Weights of a small transformer language model.
Size: 16 layers, width 256, 4 heads of 64 (1 for keys and values), vocabulary 2995, 12.1M parameters.
Architecture: RMSNorm before each block, rotary positions, no biases in attention or MLP, tied embeddings.
Each number is 128 + 32 x the weight over its row's rms, rounded and kept within 0 to 255. Layers, rows and columns count from 0. Numbers have three digits each. The size before them is the row's rms in percent of the matrix's.

# down: layer 11 MLP down (transposed), 704x256, rms 0.0281, rows 106-140, columns 128-255
# gate: layer 11 MLP gate, 704x256, rms 0.078, rows 107-141, columns 128-255
# up: layer 11 MLP up, 704x256, rms 0.0821, rows 107-141, columns 128-255
down106 098:106144167099075086112107116119090137168155135133154143108066121133126132092110148123216129107136149062119096198164090097111146170084118108127169116172102149113132178137154093114058050071159124137096163099102146131115103143106153114128088141060120119151165130099111116170106133125109170117182135095148097173132158126139145101169098135117133155148136156081153150138108130119153106096156
gate107 098:164128094090154201086123084149125096135132111100118096157172151127200164174102149117144170055090152176148137154136210147118136131181123091121158154105128151075086110103125150103149136127052175131122153110146082137141126135092105148119146110129120170127126053105130127121080100110179144155039163169099150114241127116088100161121125087122138102152144141091109166155127126141146129135107
up107 099:074114100123130167111091126105138133100157134119082121052205178097136135109155144145084142148098087071100120125106082109101105081129169098141126101126120127112093137062164123141141129089114150102069103132140144111090165046131086135109086115132130124172108143159123057132125155115115111141124159086158121127187141126129155133113059114127127181162100154099114131092104065145133167056158
down107 101:138115209107150116110127192113062160112170145169140123089113078139128162152055092117157123109145142033153200106136131113087136162063155091093102111168096119136097193124081167099138128131135143123109129073090102097142103078137054162167079090107165157100150168137147144144126164118096138127145115107109136178096169151061133074171091069108102129133111130108120112140143132151092119193117
gate108 104:136138093155106111144108114147116111135182156106091103116074116104146114175161150129160030141128145153200152151133093130096153128101167160139130134121125117170185096175156131118106125133167105110145134147089106155157127135129104196156144134165168100148131134131135142139165128131184158125136111135133153101089175128122079168107136084113140097117110101097159066124169137086083130156087
up108 105:149114163133111141150167136097133125167110152117145173173162105129118130125098133151146143123139174119138114116142161145101121091104156173090130044114152131102079229051138088127199165114118170088197151098153093120133143179085128154116140119070152137110110132173139126100092177074069136082152116178163129188077069163073123133131114122148160135141168154193157165116166091110122158104197
down108 105:053118135109113154161163134119081180107057117084127161108132093119103087120134118101123071098108204123129147157123129127121178095105103055137126102127143157074144101151060101150157200159115170178113126125142153177079142138119161078137071116103148117160145147140096112156155151130186091151140127135076089187113132131151144077112095158125118128112166102112056152111152105113142086121150
gate109 105:082179086117158132135083158139136132094147089138134133143115076108145125158106107144079110099117117148113112150126093114134145126141098157171092130077125135103110140104146110132163174123150151144160094082114112177169129132182146156090091096151116146121136099150134044180170076080082144110139127173135140138159153135064125081120108120131139158121155092239152221110106144148162106083060
up109 104:086128132139188166129112146178133137105142134162132075098101077129117115177172149150133109124115138110146166103148111118127124108171076146110122128134173103142143148104093177091112158126105077152139191148091149143122104099045165146138146122079133168125117147134140102129149107120055127096122121158085102092164093086111033142150166095140164191125092092113104141138124096118130161117076
down109 103:119144172153100155115140145135148206112127117068100108109079143147099166152177122060116167131161136108112159152163203135070146147113102115087196113145151135101125103140147049116088149154085067144027112135146127118104149043123105107161097181108131125130172103185104136139123132136117150161148145098137118108117052144123082093156106114174143048111115164158146142143138176111048103131144
gate110 092:150167158097149139185170106103184148124124153147093145148115179131210059129106157130080202118100132190122136139109182119177097154132156156155126151106179099087071122088091147137109194131063140130098073180120165171060070136160112103065126072124130141166151127121139118163137165156120096111086144093124148108106084146170182078064131080080151121159126093086079128132133121104133137112134
up110 094:161110147158106059139094122159178122096159124129104120173170119111133119143168134108168074110135157090129126081194047082184128186093118096127170187111122116135141129130090064083152178075153145192145108116076131110178192069119177126152128140139104122143108189153125091082153136115141139131118070186128115129097103117116088060096144080133129131080190111082246148147122161138161078070166
down110 091:109119114154072141133117089115141139112183126201109097134175136086123116168193114158115146133055101178134125159098145104119160140147160134091063126173117124146154093165157148126149126112133117152185094146131123108086103094106147089153161076052124053106193116114136139112142157120145102083058055128118148130103078136103140164182120163138144079073119148114162142129112131138139158120180
gate111 099:097109140154141193099117124178126148130217106128149059120142120110098116179113123115175120124131174132142153142118140117105131116129127112130105142135152085169199144132144142134102097124152120106112123103118142139134158177155140132154115063085109112050108118183122128092066089115114155153123101151124173121082062120104113116058112084113101150160143083119186106059143125143070068143177
up111 101:143192125122188138237182111095107082151092148149114127138104121195095110121124131150113115139136116123090103134089125149126137087135133106163084180169122116126075161079057108108099118107162162112122157104079128137166126087149155153098163099093126134094183106153147094135152111138100185105143106191183110119122066108131156098123133146084146103102070068115084131127124142161120160155173
down111 098:047069084052155115113119104130064086065143173116127088145086070104127121134159104145141164185153095122137168164150088114092072160113096185122176070154154113075105164120140137150105102101046171087084143131173108074143085152097128116149053124150162134178123183082135149118137164077139141088090129103125154118170110122172144125121186118134181154111169156129140141123096137094177125137121
gate112 103:112123097091133145124162161072109101081135167169123141134137169071079127149092157146117153165110133142139098196157149113155061150121086165115150103124092117135143095104112095141119170100104080127155111096125107126137121092117106136146127102176124067118138093146091102165096055117103159097167111107098126143149107175126065111078042133124148121105176128175133157108161133112083150076101
up112 103:129123178095102143132131156136084143156116122177135142092125097064102144160166106108121095104130065117125114116109102127139110133125091102094079158104146111145141132112115120129104138101147107166114076214147141146107158097163142101091172113136091140183107108147175136119079171150111139132052106088142147160179107092125144121148158111149124086124100136123128152165110136089136053104040
down112 100:138133170155155140083104174139156124097151069081164067122121162102129102102186116087130093106167134161144185138112172177113192110159161094091104150138163166100132147082115147156146149155105122201119107162132124096144140101113079185126163140119141084134114115107234146138077145082101145100101132144066089101128114135101160032144129095170085180110072097187145157136177114113125130118108
gate113 098:149091132141183140094080143163088086175179105080114110152153110107149160113122089074158045122152106133181066167116132047110147116162077157114119155171160086141129112110120126120142102127149132053112122165129198111102146113177165108090158085103099165124178136120169098109121122161091121122154081067073072103158137183134140151169110134119109103136142094103155161098110152115122088148131
up113 105:122160132142158096088120155091097103134120090136146122091115125095090033081164161173098113095129158064120119112087120129142134159115166161116123073152197139108054155164130082145187138154161096140137182180145104126106145086128096189052119101181112117107109098148144086172122062116207079105122120143135117103139140155064136105148092188086128096118124137153106134149078126161126100103106
down113 103:169195152146086190078161047123129101068124117122120125142184136119099117139067128163196080118142102171106129088108172144094112138110158181121106140119091104143152155154125133151133106081149135118131121190100185110094116128084126125130138131121112118112162201127095086183081114139152133150151147148145095158080096157076146188113108084112148113112160113139115156223147110157121141153145
gate114 096:160148109116164075162119083177065113136129150162155098133127133149077158217054136099194113143129146142094137123099126099105132100125184131179136180151115138176147176127099134179146101138090152056098138102099097134114146108079118041133171112117097118126135142173158155125038156137177108125192139132136132089098143082143119170123170098170110121193116121104098084141164090165107160131089
up114 098:141187133099113128162095167096104117145145138153139136126166184170066165138089125143130121138125148170169083180120187159159108102120175129154075159128149100059087132118159121085195134129058120121171081094162126149075100181110119148109142060110122129134137190197185132115127154115124139092148090129109095075118183088177131074126132113154130164129115119139122108184139067136109126133154
down114 096:120096155105108151159142143153076126100114109085149151173080171155163196031120192151125134103123124151181088141090150149122150093120164144154151127205121147185191137108120123086192150177179127116091131119135164119176120113122119116130140156146110188086150107088132136148121096109079165121139066168104174105114102102115100115135144129189110098098116107155141069121129116121121119083132
gate115 101:213157114103117125086105143172205180114164080133166132144127167149148125175184064119121209170101116085154107059179172088114142102125120122155154157100154144112141173171108123184083161158087072086158157173127133175090164148109073101135151119147151159162129129104149127155101120149148096145156133140070101121076109101129092124103142145097135140060175106169164108098104133178144147160122
up115 104:123132134138124114149078116099153127102136126161091096099141102051151130046096179162127090115119123113126107135145110153133144126145081117081177136159180134152125095156135115135131122086148089170133080096135118111138076134129157172228111132198081147087116141134149134082185164062124191119148140133215071110117170124135162144099098155186136138140169101088087132109153140122159156160118
down115 101:115159159106108118099135160108101122103082149104142177148153119128151150086123151122129130139133083134193105157126104146121066134111136145117151140087107104089098176118108119109158098141127199135089090111125171111149082084165162182096144192193091060182123084115148159197118133121127095112174113064153132147131136116087119158162160145103079123114109193092137160162154102122120136072156
gate116 100:098178079150174130146131101118132170143168122115135171148154120108122122114132043152076155125097120156138118154116137102199134154083130087083119095185173118115097101161108114123172119133109120094112163096144174169111213127147103121146090132110152159106137135180155166107131146145128158093166166112157099131105119133135101035161148123150196117099142131134130152121128108156183102171147
up116 091:193070098137145157139140154087136170164112091102102150081189116111119130122213097141104124163129088156136109148149108125124126088057112163106088146165149100172155139085159110161129119148163132126089136087152094117139142130130165071097124078095156115175162065092102077137109159138146176178130096058160147124163098138123147157117153081169126144138185173162183194126089126114155147147101
down116 099:095141156128157152071152077121133145091099185135134088120141129108098100162067136076114113141148126040152129132139128113111098115123098119108123088100101162090068141084159167132145163110139139155111086130111113110182121154109120164111117116111106156123132134144173092095127152133171121151135155103066175099151191099118156135119083138114151085009053075126156157142135142067151097066165
gate117 098:106109147183154107079116099095151204073157104129130129121096138072126069094089115163113113129140117113139149119151138124151108114095117130101135127129162122145131197104144110109191143111156119043148140062147077073122152141163090195096140151130063109113152117152116123110146134115180149130112047176115106121137148118182127142114122150083212100066129187164113127105132177100100160168079
up117 097:120066137136146178096114151143081153117110148107143118166086139159118100167163095145065108108069111125106152198089152126180142115081152169112105140099146135151120121185133134088128072170142173190095121114132099111107150147075166151138177177171120130108159136144138159170167140187130131134145152095134149165122122133159086121088139149188130159100156162147140072091094140151096119131107
down117 098:112132141132126097101139152138113124143131176157164126102125070100082116140067125128143116085184129133154093081127104093099133170144110096120051126152117142119141168104090150143126112058192112129163150129125176098131181150101121183139101164194152183105088093147098141095084115131170124133120238124101136158163099139134118160146143136153142154136151109145106146171109104104134137158137
gate118 098:077130051135096104131155093106125130122158055074173169148149088118103118158186099130121102138152122140108097101140131131108109158111138131154124131076144100167217140082141128138121195119122152122126072138076145176188093137171141135110087113115116169087167135142142050120149123085100130096111066173098140138095155108125147137133157138194076186133133117120122092094138135153117187151047
up118 098:118133142121100088173092086150097141078133071128123151157149114204121156094090116080158161091198149096070129215092139161151133119091110132114135163164117130057146122125145097125184099080164160184166089111135151175156151160087135084119122121177200179092066204160098132165114116105103156119114136104128121165138160116157151085170201136154126094153140100161114112149156110105095141115120
down118 098:157139108140158129143161070055135087156162118189104161090117117169177075176146133151094150204168173105158101146147106129156103164156060117174084126123168093134140163163085088162146139090141114104177138095142090139142065133145169167121144129122168109145176152149107168175088092154128067116098106132127141181139173105170110149196119100120185134135139151075153121116134070186140182124112
gate119 096:106141143151125095078176079172177163175161115122183178094113155167231127150082096160176108104134179129085093085104092111068102114148132143063145173170121120122129125120130099131147104109179146125166099122149122105194139155140102149137084118138136139123156143195082150085105142115161101141103081163129112171144175165129183124080168148154126166152144059122082174155155102089145125137072
up119 093:140159166099094163093107119131105161196099117106116126079088138114084108097189096109079103120158128133142169122153110152154153115072139116125125176113098067063105112142094076136104196154098113176106117150135145100110149145064164082100165109148168060166105139129123123144157139117133152191128150149125089104122133134186143129087137157132164070155107116122078085142112160097095157115126
down119 095:164113121138104189148169113120063083130192140160156070089123116153190133143111157104169134119120117111170065146120166087125155086151133093147139131162198193158089114143101157159103101161143125120123158064110075123151157148103066067120108090087179195144160087090094127105093125072110166190100114154103139126143093151159179160135124105134066126178062131134117141090130135130088140083141
gate120 102:083176145130139152073136088121126156137143134145161059124111124142132136161170071104135110125136151164074087136037110109116116092142144122094123177114120108159043140159071131142187103112149157085099134120112119192132163067051171154154128136198106175068131132158078055158065156094145142146080140130156147080064055107139112069123068132179085147156149110082064137114134106172121142178107
up120 099:082159105110155120110159117113104165118098089153143171132127171080115150107126098097117160122125150179150102173135168167110188145130178095166117094125084175141120151116148164175154186186098113146158074132133093104137097099161093108175159132177141145095093147134155206124136158084132121138085159065128160130081032173093107174104106118142160096117152139101142096103132162183140085104133
down120 099:120084144119112080144063138195135078185138086094136156135197182110177141084062095173097177157137168143181169129154139146163126115102114175157137129144111164191113099184142126123164101087175141120128143118165079080183167111153146192139135096122170149192118111089157074122118122132097119192163117121131092120130084119113170138081145111122062121135140200146121136098056145097133184125141
gate121 099:137127124105153140106145132075136059176161094118196141129139094153109133126141129095142170152122174136124138083120116118081118133130128089167140105176202181123114147100140115132177167150142208131158139123131119187091142051107146170183082099122139183123124044115140140102127115128141147146163140141104126197165143091165139176092186141098093152117121084109134158116054134151138160125130
up121 097:124200132149101173076171139159126138124154159146124115149187080123077056207130138119179116143195081147127115117124147070063133161118150143160137122153137135127105152140149131108125099094130146106129155129096116109105127079154125160105140109150057070095117114119079159094087160150182129054214107111142111103111123131143145108163159103153100126137105148138139085093158111069146163141113
down121 102:080136142114139155154154120063138128165122085121185105134118094142172138157153119118133143080151102146093106154141180145140145116116125117100151111136091137138112141075039162098129154144143134145145143151122119155089156115146112127152069162200149132132175175157114119116137167121118084141092211105133149137108118147131104122128156074129129127110171149132130123128104169130122137132138
gate122 101:177180117108127151180055117144120137104102135076136137141110127222169164126174112156182187134103122147067098120128143077086116136173105170085093075155175111129157197060126135118112165112133103114174172034139165109123107131189139143163132137107114117090127127130115093140169144130092081122113160157116117140161104125091102146126143109153100138139149080178108138152128151139098136134151
up122 097:130177146128109184147103122175157119095085144175184104162167124162113163172097146153067128136110132166080089162071137070116155182119212108110131096178135134120141179112110127101152158103149109106117213133148142095147101088183172131145135110121141127054148144079218076070134093094121087131157053102150181129136160146121086115084216166163117095165167120161107204094101145128107123109122
down122 097:162137138128134153141071127092164151130078146091128084092154098153074081126175165069126134142127146140099151133133132133072100179167123112133114079091165139124168177175171099147120080089128151122135142132140149140161142154184126112178148126093140087149147180152112165069143060129189084130159119104108073109110128144136070106116097150104113144153122097151044196149101161118062115077124
gate123 096:159126103225152136190144154128162086126115148103151119103107047131160108158169126156108136102099132144087091160083133133099116134112138139087127165170107158146097087109112147118104114108090154124146154075117089110049137143124074168126120138110125168097106166041135068190163158115045183123118187110126099154080109136156093086095111130112134071129110184086133149114128187132142119168127
up123 096:157096180136112117104126077029133121083129152100098121152142142146174152140131094137124176105125110188136067133099103130182087044129139161088043101127076108097119143191192088090128084093128077180091124143078114087148120128131136123141183090077085140131119131140080135144087116060162093124118126090157126117103146162118128143163153134152160136097158103101083097116079121142166141063076
down123 098:149158084106107101068124098119157157111122097120112121140094169098121104166090119146120111108134139166110097100139179142106141159137168143142165117154144099119130138129104171166157170092098140165181020168141182133111171080065120107077147135171093148095153145159143085108116052119176190112153111091079163135072145114073099129164131131122149111120160092175101133161159100155121074159129
gate124 103:177175125098139113160091151158141106153163132141163122086150152132096071113128135169102129100200123110180084105119101086139173155047104067104095101119152175202091158153137080128144174134082120117055094127124117126075162169198115093151128108125112146164065093157168089135213133103211113100088124127112139120195158125132146129093067128138107169135114090103121145096105134159177101060095
up124 099:151113158110124098102150090113118138139176130129148093091169141132092218159141179091097095132114122082168132162193100146169147113145090096166144164091137093132118091154089074122125132111107105156114077167172098148185137119163165121120110158140075120088127214085191100142115111176098120128096156172092103145098103094141062216097128193143137157117081120093112095075163129116102122141104
down124 100:178080162152042071178141132120185231060093088093154139124146178162156127133098144106114139061139108169085130083152145091125103152130113156106111153072108137101085160124108126081172161067085163115134081109125131148123112077118175116077130114119131129155093124147160105174137169166134158150149120173166140167165149142137162153077123176168105099096215163147145114111070109146088124160091
gate125 103:097076110152104108141148098117056099118150108115055132052136121142084133132096127088150131148160151165090097060143142149137118110136132116103083147132153135113114132104139057142006137164089065166138124057090117102142081123138182071139155121128124070189104093130154119136167091125103197077145167170123121091081151139172109110078117102097146175187073089126114147152171154112121150098113
up125 106:156113145117088098113124134137169157117156088141153140087121157158088103080196125064144144158126173114122132075070178122049110075144195133126104158076134137109147147121118149113114091149111086080150155154102126179130121172143123113155180077095151134155105111110105072131142116128108190142093129127171103180125158123095111115066121075109115109146137113194117154113170078109169162116157
down125 102:148145139130099121120140096112121111133105097117075083082137105155162136112134121157137179131158125131136168101133110094097102121099132162171029160100138102141111187161109122093153116154116102107109144062130134135129144164115148069146163112177086088144103077065099139149107190138105154137104145151139107114112126180100081117121197157171106112094128136132074187135105147146142154123130
gate126 107:074136135111160176130029142138157129130067156166134146132164172133131165127150103088153187075112116137114141129086125150150146157073145142156120175180126193154166107136062171134098143071097116132085106155053137150105136097169150154090123086220133152086090100188142126083125105178155116103165148144120134140165122144146108148141138123177135137138174142124146086156120157129069091078090
up126 109:181099115136134129112116099140099040099140103120117108136186099127101128183045129118199168037087143070143147148137097112138169130153099160118181103155093113052190150119135140131137133119070148080101147157144144142100146109176121168140101164120114137119129172207125097117142134104101147152162134105109156153144131154141144117098170186156114189057084103140132160137117129073127144088128
down126 109:122091133176090103129101132164129140142114128186186077190178123113148104133124071079122202089142095188133108104100160138091129140150153153134170168098120158094142191073154140206120078093091117140138151186130148111108205141130102095099123126096135129159102111178073162160115127110077087151145120078127134192183080133109206130118125190123077134143112146153153133126119127120110174077109
gate127 101:123149112117130154119135111060175177139146116121063130160152092093120144169178112092077133148145122119099134104120160133144133090163149175129199177176105125140178138156133145086130100146096138122130100171195137159152098083097095123091170132101156119093107132107111138080162162083174146141074117102150146131111158166145145118097149115105103129086092139159129104111122074142139103116083
up127 095:151171105135109202135170140134141201107149155137176079182118135087227172048141138116111189112105152114132178127149157101129118144147118191097113055108096136155122092144130088109114162181156068117156076075169131137055126081112092142129119152174142174183128132179096115088163170147119138146084136154144104095152133100103129160169117157157150202145048146200119119143146093190148133126126
down127 099:131181091071148096121148195118140123142146121144107100157086153062137130075164156094156119135101138075108033156110121126174073152185141085081122116103095146144108103115156144149134135150153125142132144151021077174014143181173157065153073137142096119107164129109147117126081128080146117156181146145134172118210106178148135148129139130157150162137121133071131153105071128160143196128121
gate128 102:060155074144147174102091146117093143148214150122110109108150128117129124140152141037137160140131124141120076156085104109198132105105152101159129120120138128108141113125120169121145105076108118133158112119158120138083133082112177121046098151139038168122142090130125159145102162121154106182171166106143135155138097161138110167158092094143125120117092086115100142084142093121149082172136
up128 095:132105172189168117099116176165170161111144160109088233093117106136094138115112134150115138127112135146058157120114140116140205120131146158169136075139119096108117138147093218190100106130175068116150176146108177135071131104192180104173133127092144126151161151160158067121128140102115128153165073120129142110101135082119124125144132122071107111097154142073100147181129145150153170110059
down128 098:149124077108125117110132119099159175114131093169126129140171115144116100126068145152150154105147188122078130094158133079148094158159175148115094125084149128140088147137121146166103205140152131134100145136124163137128117062120104206119079125119156129127053133098134077187129082118105115111198165102165180130080145122116132137150089127145111144153138171100088175125147119141172130109159
gate129 095:106150132177184144173130120136119146148140154091139056106153167092120099158134135163107132079190127168082147103166173115173153075069115179121144140172139146126155155136145139164137146098194166107067125061092053120121175141120155122130148146119166152155194102155169136096053153104182181160188142099199146141134145126124196127118156108176084088174145093139136128129104118145110138111136
up129 098:079166063171108101094145136172065126120135121133137118103138122109124093129150126124113074060123183167129149128103052112112096128127195110166196135141097115151094089141138151151095081077158177131129090115138156144171149107102143154100141134136159120060123136098156106113022138123138126152130133123147153176117143086079111108081112122170045127145142192111163068087112150113132143085121
down129 097:122067167116124135133082147065120097157149142143164139057119110127087130092052151082137160093121078074161134126086135107096119136150139132102125145045120161135112095151116088130080148112147063130126157128155134159107083119128159169142153131129140094156106061130132115178154140112103181073126156182118117079157083135099129122127129149155117129134210095174114148193146139146154112156115
gate130 105:132028165150171110081141192132143112162136083080148116118097155170163099090122146107135116115125143135190115147107142138067152102155084141120115118090082141100090143192147110141111123088095145109133105178156128206170096134170172170151152102168046155141141102189135186171164139127164135137161153156120099114161138115119174096082148169170105119075090116142142115145170119137117149032184
up130 101:121079153099108130147164115163136125108173096095133143075053144070179138134149142107118128116130152134155101073113136172106076160072108115089139163158110161168091130140144200130124102152084189139042080172134118175116128184107101103166139105100094148155127122141135148122119162085147162131168150149115113138112120121175150138108104144068123157176139100145120070108120124090179197144044
down130 100:137108153119102182193083086167141137122175154172198146099109073132127122103110109142167134180077062019102099176159123150107129175146099147121132139134156074137097172142155069118154138166081132105175123169208144138100111148135112118178095111126056188120146131158104125144116099115105139147181110150125126146169108160096076122090090043123144096113109129100090103112083120124109145117112
gate131 099:131107133125162174164146165090126125146170087087134132090106128111137158199105127120080147122167124188160111138058203131183082097150125126128122145127160121144163148136138138185076163147122019123125127154080178100137176045105157116138136162090155123113104137166135113077156139133155095100152104126129106096109088108085140145150059119034116101125096123095105133112076139136061188091111
up131 094:120158198114143152106126142101091050149081134167114130136154150126152112132185097147132111088105174127111110117126140074119169097117117190125091109138129108158167110115117164158186104138062126127189086149128099091135099073103107153084118171144145078146111120083183101162106158132101143115138144081148071218162119084177102137089166119080114096187066119074075122127119106105170098133097
down131 096:115126157066156166203127147107137133117162159132115077090130122098106144126229158109154192129081087164125119151098169124133095082094141125146169171128135096131178126179126158143173169137121146151107117146112095152109071133112108127133095089088127124139099132182086105112142081125118120111125142119084133105120129171133109117146144148165099129163132185051059102143141114128085109151191
gate132 098:102110175143122114085130130201126099161088004121178126102087136098182139130078144166094094090099200169080133135068094118180092113166112155105114125157086172118106154118130175163174117159129131166139136171079140133144118123152170177099123118084155146115118109080200109087125126168117105124164034176101065152108098172136122135087162152129123140139123081160156145127107153125112104156149
up132 101:098076121097129113179130115136105122134173144159127087159118121158146102097160119094109160113121062132152092149147132145082115151097168210102153170171083158126145076140080132120142128102100171141110120143138159147098136119151128103103186144125137110103112079167123151090164211086121200163154105142146154110107158138120165101114062105100101105174148071147105122027114109146199150076156
down132 097:074085127189156135131179113082154141136192075146123112088145145131121141180114115119127131129124186073140134113163142169092130157109087089115134125105108198149117136080243103148154121124136138069125111161140137123107129160094140114170156126158137111129094164170143197168126088134158144128104140139079027146169158176106113174102147161059126121126137134104141150132178108117087168143106
gate133 100:124178113165131108103134153083140112119049150080136148081087131123109144139141151117163103130123115116167187113119165099172149124092114079167162144178125177141092121158153146134158066148111074103116124136141124114106127131107148129083129145167157142060160123202129153161159147126139115140139207193066136090165108133183128123103097096075133138053110096145132120150140116094146075067163
up133 101:148168166123110115054152197157081136167137097110168110106072110092142156093110111088112134124184101150164130211150156129188135109141161192134204157136135115121154173138158134215116126087137104120054140103114121123093151082129139110149120126144084119120127133108173099100073091086127158163140158073175150166126094108102114082114138106146147138124131088085168154076131142106109167121181
down133 100:107150083156114156111095108152158109126100096101081146119140158128102119163094121147114123182177106139092188130117138140145151128122115192162182122150117146133116147101135163108133123130052153142081134138130174092099170141078152131136115107112120180076102153185156068090114136180103100109131141087076185191194125076110100066116134162144107124128154127147132111145183181106146116159169
gate134 097:168099145075109123128163141121142086166125207128134116114110157124057134121171195123086101133111062115069068155117154077158081082075134152129064096124129158169180154106154093178096119097186083109152178145090116169086164157131101158164114185154143132123098111157147116179147162135087134112162159111153130112111098118094120116144152188121109126104140142143107139073142142153148117106171
up134 098:171081122162181146111172151081104123109095092086098110141079083151084184135106132159102146195146122166150133190186116120112102128119139146175126172116134169172146099136074135098136175159172130185174138097160119102105179215139109144136176158176166134086154127082123120185103169108107174123094133154198165153132123144141160116105135153129115194163049070086139131113077101152105160088121
down134 099:073115170053106072077189124107131154153067146139116130126079152148129097101107096157084160091067120159119122091177132147119148157098112138066098215126159160126096146152124097104085135059183134101126145141120122134134146094106153156096127144132119158128137128078157137153128122093108144125139106135127138201099168108125070163098173077123159115087127130163111079081123078143184163174127
gate135 096:143123134153177089162145141138125109074124072149203104100099140154149146129157163125063145121106099133144101160126103120145109154110134153111056108165117140173113111137114150102123151151144133185159076110103133095202157140141133092112116104117101125094087115054168137195191105135107127177195097139144110117173180132131106127134162066110097155141107095095155131069093152135155134172091
up135 093:127193133106156128119091139105113120102086125154170127107117148114122082111112055172047138197152110109178172126125192166130129164183138167147168109122112126099117131102111157163100089190164183116130144077082120163115099107165168173106138146144196191173143126146085113130161179106108121122112134118137124136098182158165131085106191189180132137162139119103128090056143144158097150050152
down135 095:072124083107100113103169170119124185165161155145114170115140103118128153137143046132095131156135153156132058137125153098122146121147147136097132190108158062115130155167104068102115152116163103101120113151174098120193103095143139141173152191087175110147130106139158161129153129121085172108152151078097084101121083095115136108135117087134176081131140148133105116124154170104130126127184
gate136 102:078150135100153149109126118135149112143114134146137107161108096201144165140192171117145081093151149190150139109138080116232138139094178133158133129128112153111084164158141122082179133154164124118173095172111146154187088206149127166129125140094141177087113081086155104170150156138111176132130115109069074162132087164137130146093113112128136103154110150118103082136150107095090127142073
up136 096:135114195136067160090154128039069137184132106132098140140091103130077196089106092135080142179163101191165153126126134149144139145130133094139140147132146134126176123092134132119107095124125149081136113138106129126155112101148108100135180119119102123124099079093113177074147100062078123202123096124204168100125173156166110165148131186130101103088148132064136105129160097128107131120135
down136 096:152099132192109147145085151148147080126119129104132170075108144106144114118177112151150158147144118138000115105139119126105151150097127153206171118097132145132099178099083162137161191084106104133110041148154116181089072096135117122076156092151124139202167145096109101199125064147156116175087142140098091138121110104178132092106110136147146090117136115108123157134142077098102133093050
gate137 105:147118109169128141143079104105190147090069153069119121158156107088144151132162103157133127117114193194103107071131139131110143144141169125072173122140143064117146176132136138109093132048075092111090113157129100097098080097149114174140085116133126102123160134149200123110165106211091196106104073126079115096154087094176150136143124094134146130141128136197096116170122135140089154100091
up137 109:115161122173107095193183196132131088109065103146095136153114141085125079086144154112177125116188123139080131091174094137162158103133139129132172094156125151175159194046139128140142128102179110136182142156106181136146095080114151094147096138115116140148058099128161082137165124204115097171108147142114110121072139077142128147094140131156152112131129096138119080134108128141117121125169
down137 108:098150179073144121105085064114153117122124128164150100143221143162130153123130068175167131077171087115124168092122151111145150113138155116177093156143098129109086097111187092143109150063124124162103174154159100151075167110174121104112138104169137083138138152120124126184073176109100144162078101125084144081078121145132101156116112160098165143130148160100130137133159120100083150138118
gate138 100:169132086095092097109167089089150132112165134161129088127154154180164119103109099138110136111150143116192096126088166123119122100141103125124164137100203147155097135092141126132133189141120129130178091137119118152174172150088114153098126172115136168152128108133063161155162112134198124000085156141184137139170120168132186113120105125127093194119126086143119091133138107118206157055105
up138 096:148165075122110127126063105142116130093175116099139109089137053101110129160104165120154112145155148094114158175115155094115135122117141153188183157146188101145087144132158214124167097211117108106155126112097104113133154112085135118133130140147151098148169105085139148175065093117086176141154126206125141152120129076134139183101118103127117133080126133147104168102157103094182154063188
down138 100:103063116119144178102130120127122173069178124129184165070061101165195119122128079110159144097074142112209151087112102200145103100096179115122161136094107086165168144114093132066107126064138094131110156112128187155085105154130111095106118125155208138064122124164123131143138119113183135148114147170134144132138150136071109163121173099120143085121134114107131139127193122184120145131106
gate139 093:112166063169173217084151158165153139060147117104113125141172119108158154120118117130148155142141105128133117146154158181069131063106090076117097141104107149126094183112149045200076151201104106101187094128101138102143152136124152151107130094108198148078070157126126087189157106184124161101144230156135156126121102150103105108163173103170204150106103108156174107165117129146090125161168
up139 097:125182162165111156076147081192136188137101080170129122056077160123114127066131137115107115154102035135218115090060153148114158133171160129145127166125122135149144203160098145136151114120098108132030175147153137119157136116056100105142074140151173138073114150118146142171054141167079087139131119151173126137146099078128142143154131179134114145120149162121130100141170083143157175164102
down139 096:150171135115129101175186079114155100147147151155129098131133158099178162196162111054152125085180127109209081146135123166140110127109153169159069091157140102105136101095132109112095126065125128145119091153153180197104097127253116071089146105121110128091127129110090132097063133110091112111090193100134135147149157147142132117132134123138151095184099153187144101122152105116137037112130
gate140 109:107086123121131080129140150126130129107162123081098091086136128207076074105114151177086141144072083109131136165124124170129143124113107115129080110146151164136129195109152123101130130142081149160144137174100196104166177157100130165065110139081149112142079184120121107105149095157116198168138137143136074164136165165148131154096099100097148111138159051084136137139146129104105205215137
up140 102:147092122136139086113158139111096107158069110145088079124074175074126129138119089148140165136140147154145106171134131125080133081149097163073131152132113109127141115104146080151131146162142106143179169083055098160148097085169153070100147069133059103109112113051111135131142143117107105160160114203148129094177071147182126129135146023164134171138180077099102139112132157127174130146101
down140 104:112175136131163095119154088107126148151124091201084118127106129174085110164093116184093155107170124138126120198126149134117135117100127108095104118135128108128141125060132086134112163181088058090113118151189117098105058102136120135174136245179152134161117140122089111085117105107093155106119148149162120197107111144047107142073158100146117125140103131113167151059147092155173141165071
gate141 102:128097097135114103053110151137112190109176054163102124103125149128112156149143130084093137184186097145165099146097103140150181080124142115121111121113134099190092118110101078133126128147182142176195107113131114196143082134101181124078141114142162081141150119152112131122069150158098163075119135102141149116115148175156066153117093126104161156155114084134154188155123092093113138081180
up141 099:090124093125148133142100084128120199119120183169117104147159084135164207173062076150129114176137131132136204169136109122140140096091139155091188141116152114125145139107161105135103172104107187091112131142126080092140113130170115169141113130109143164117160119211123142169115076128153220100139102112155083154141141082166093131081150106142115100179167085124081094150096096112142165094170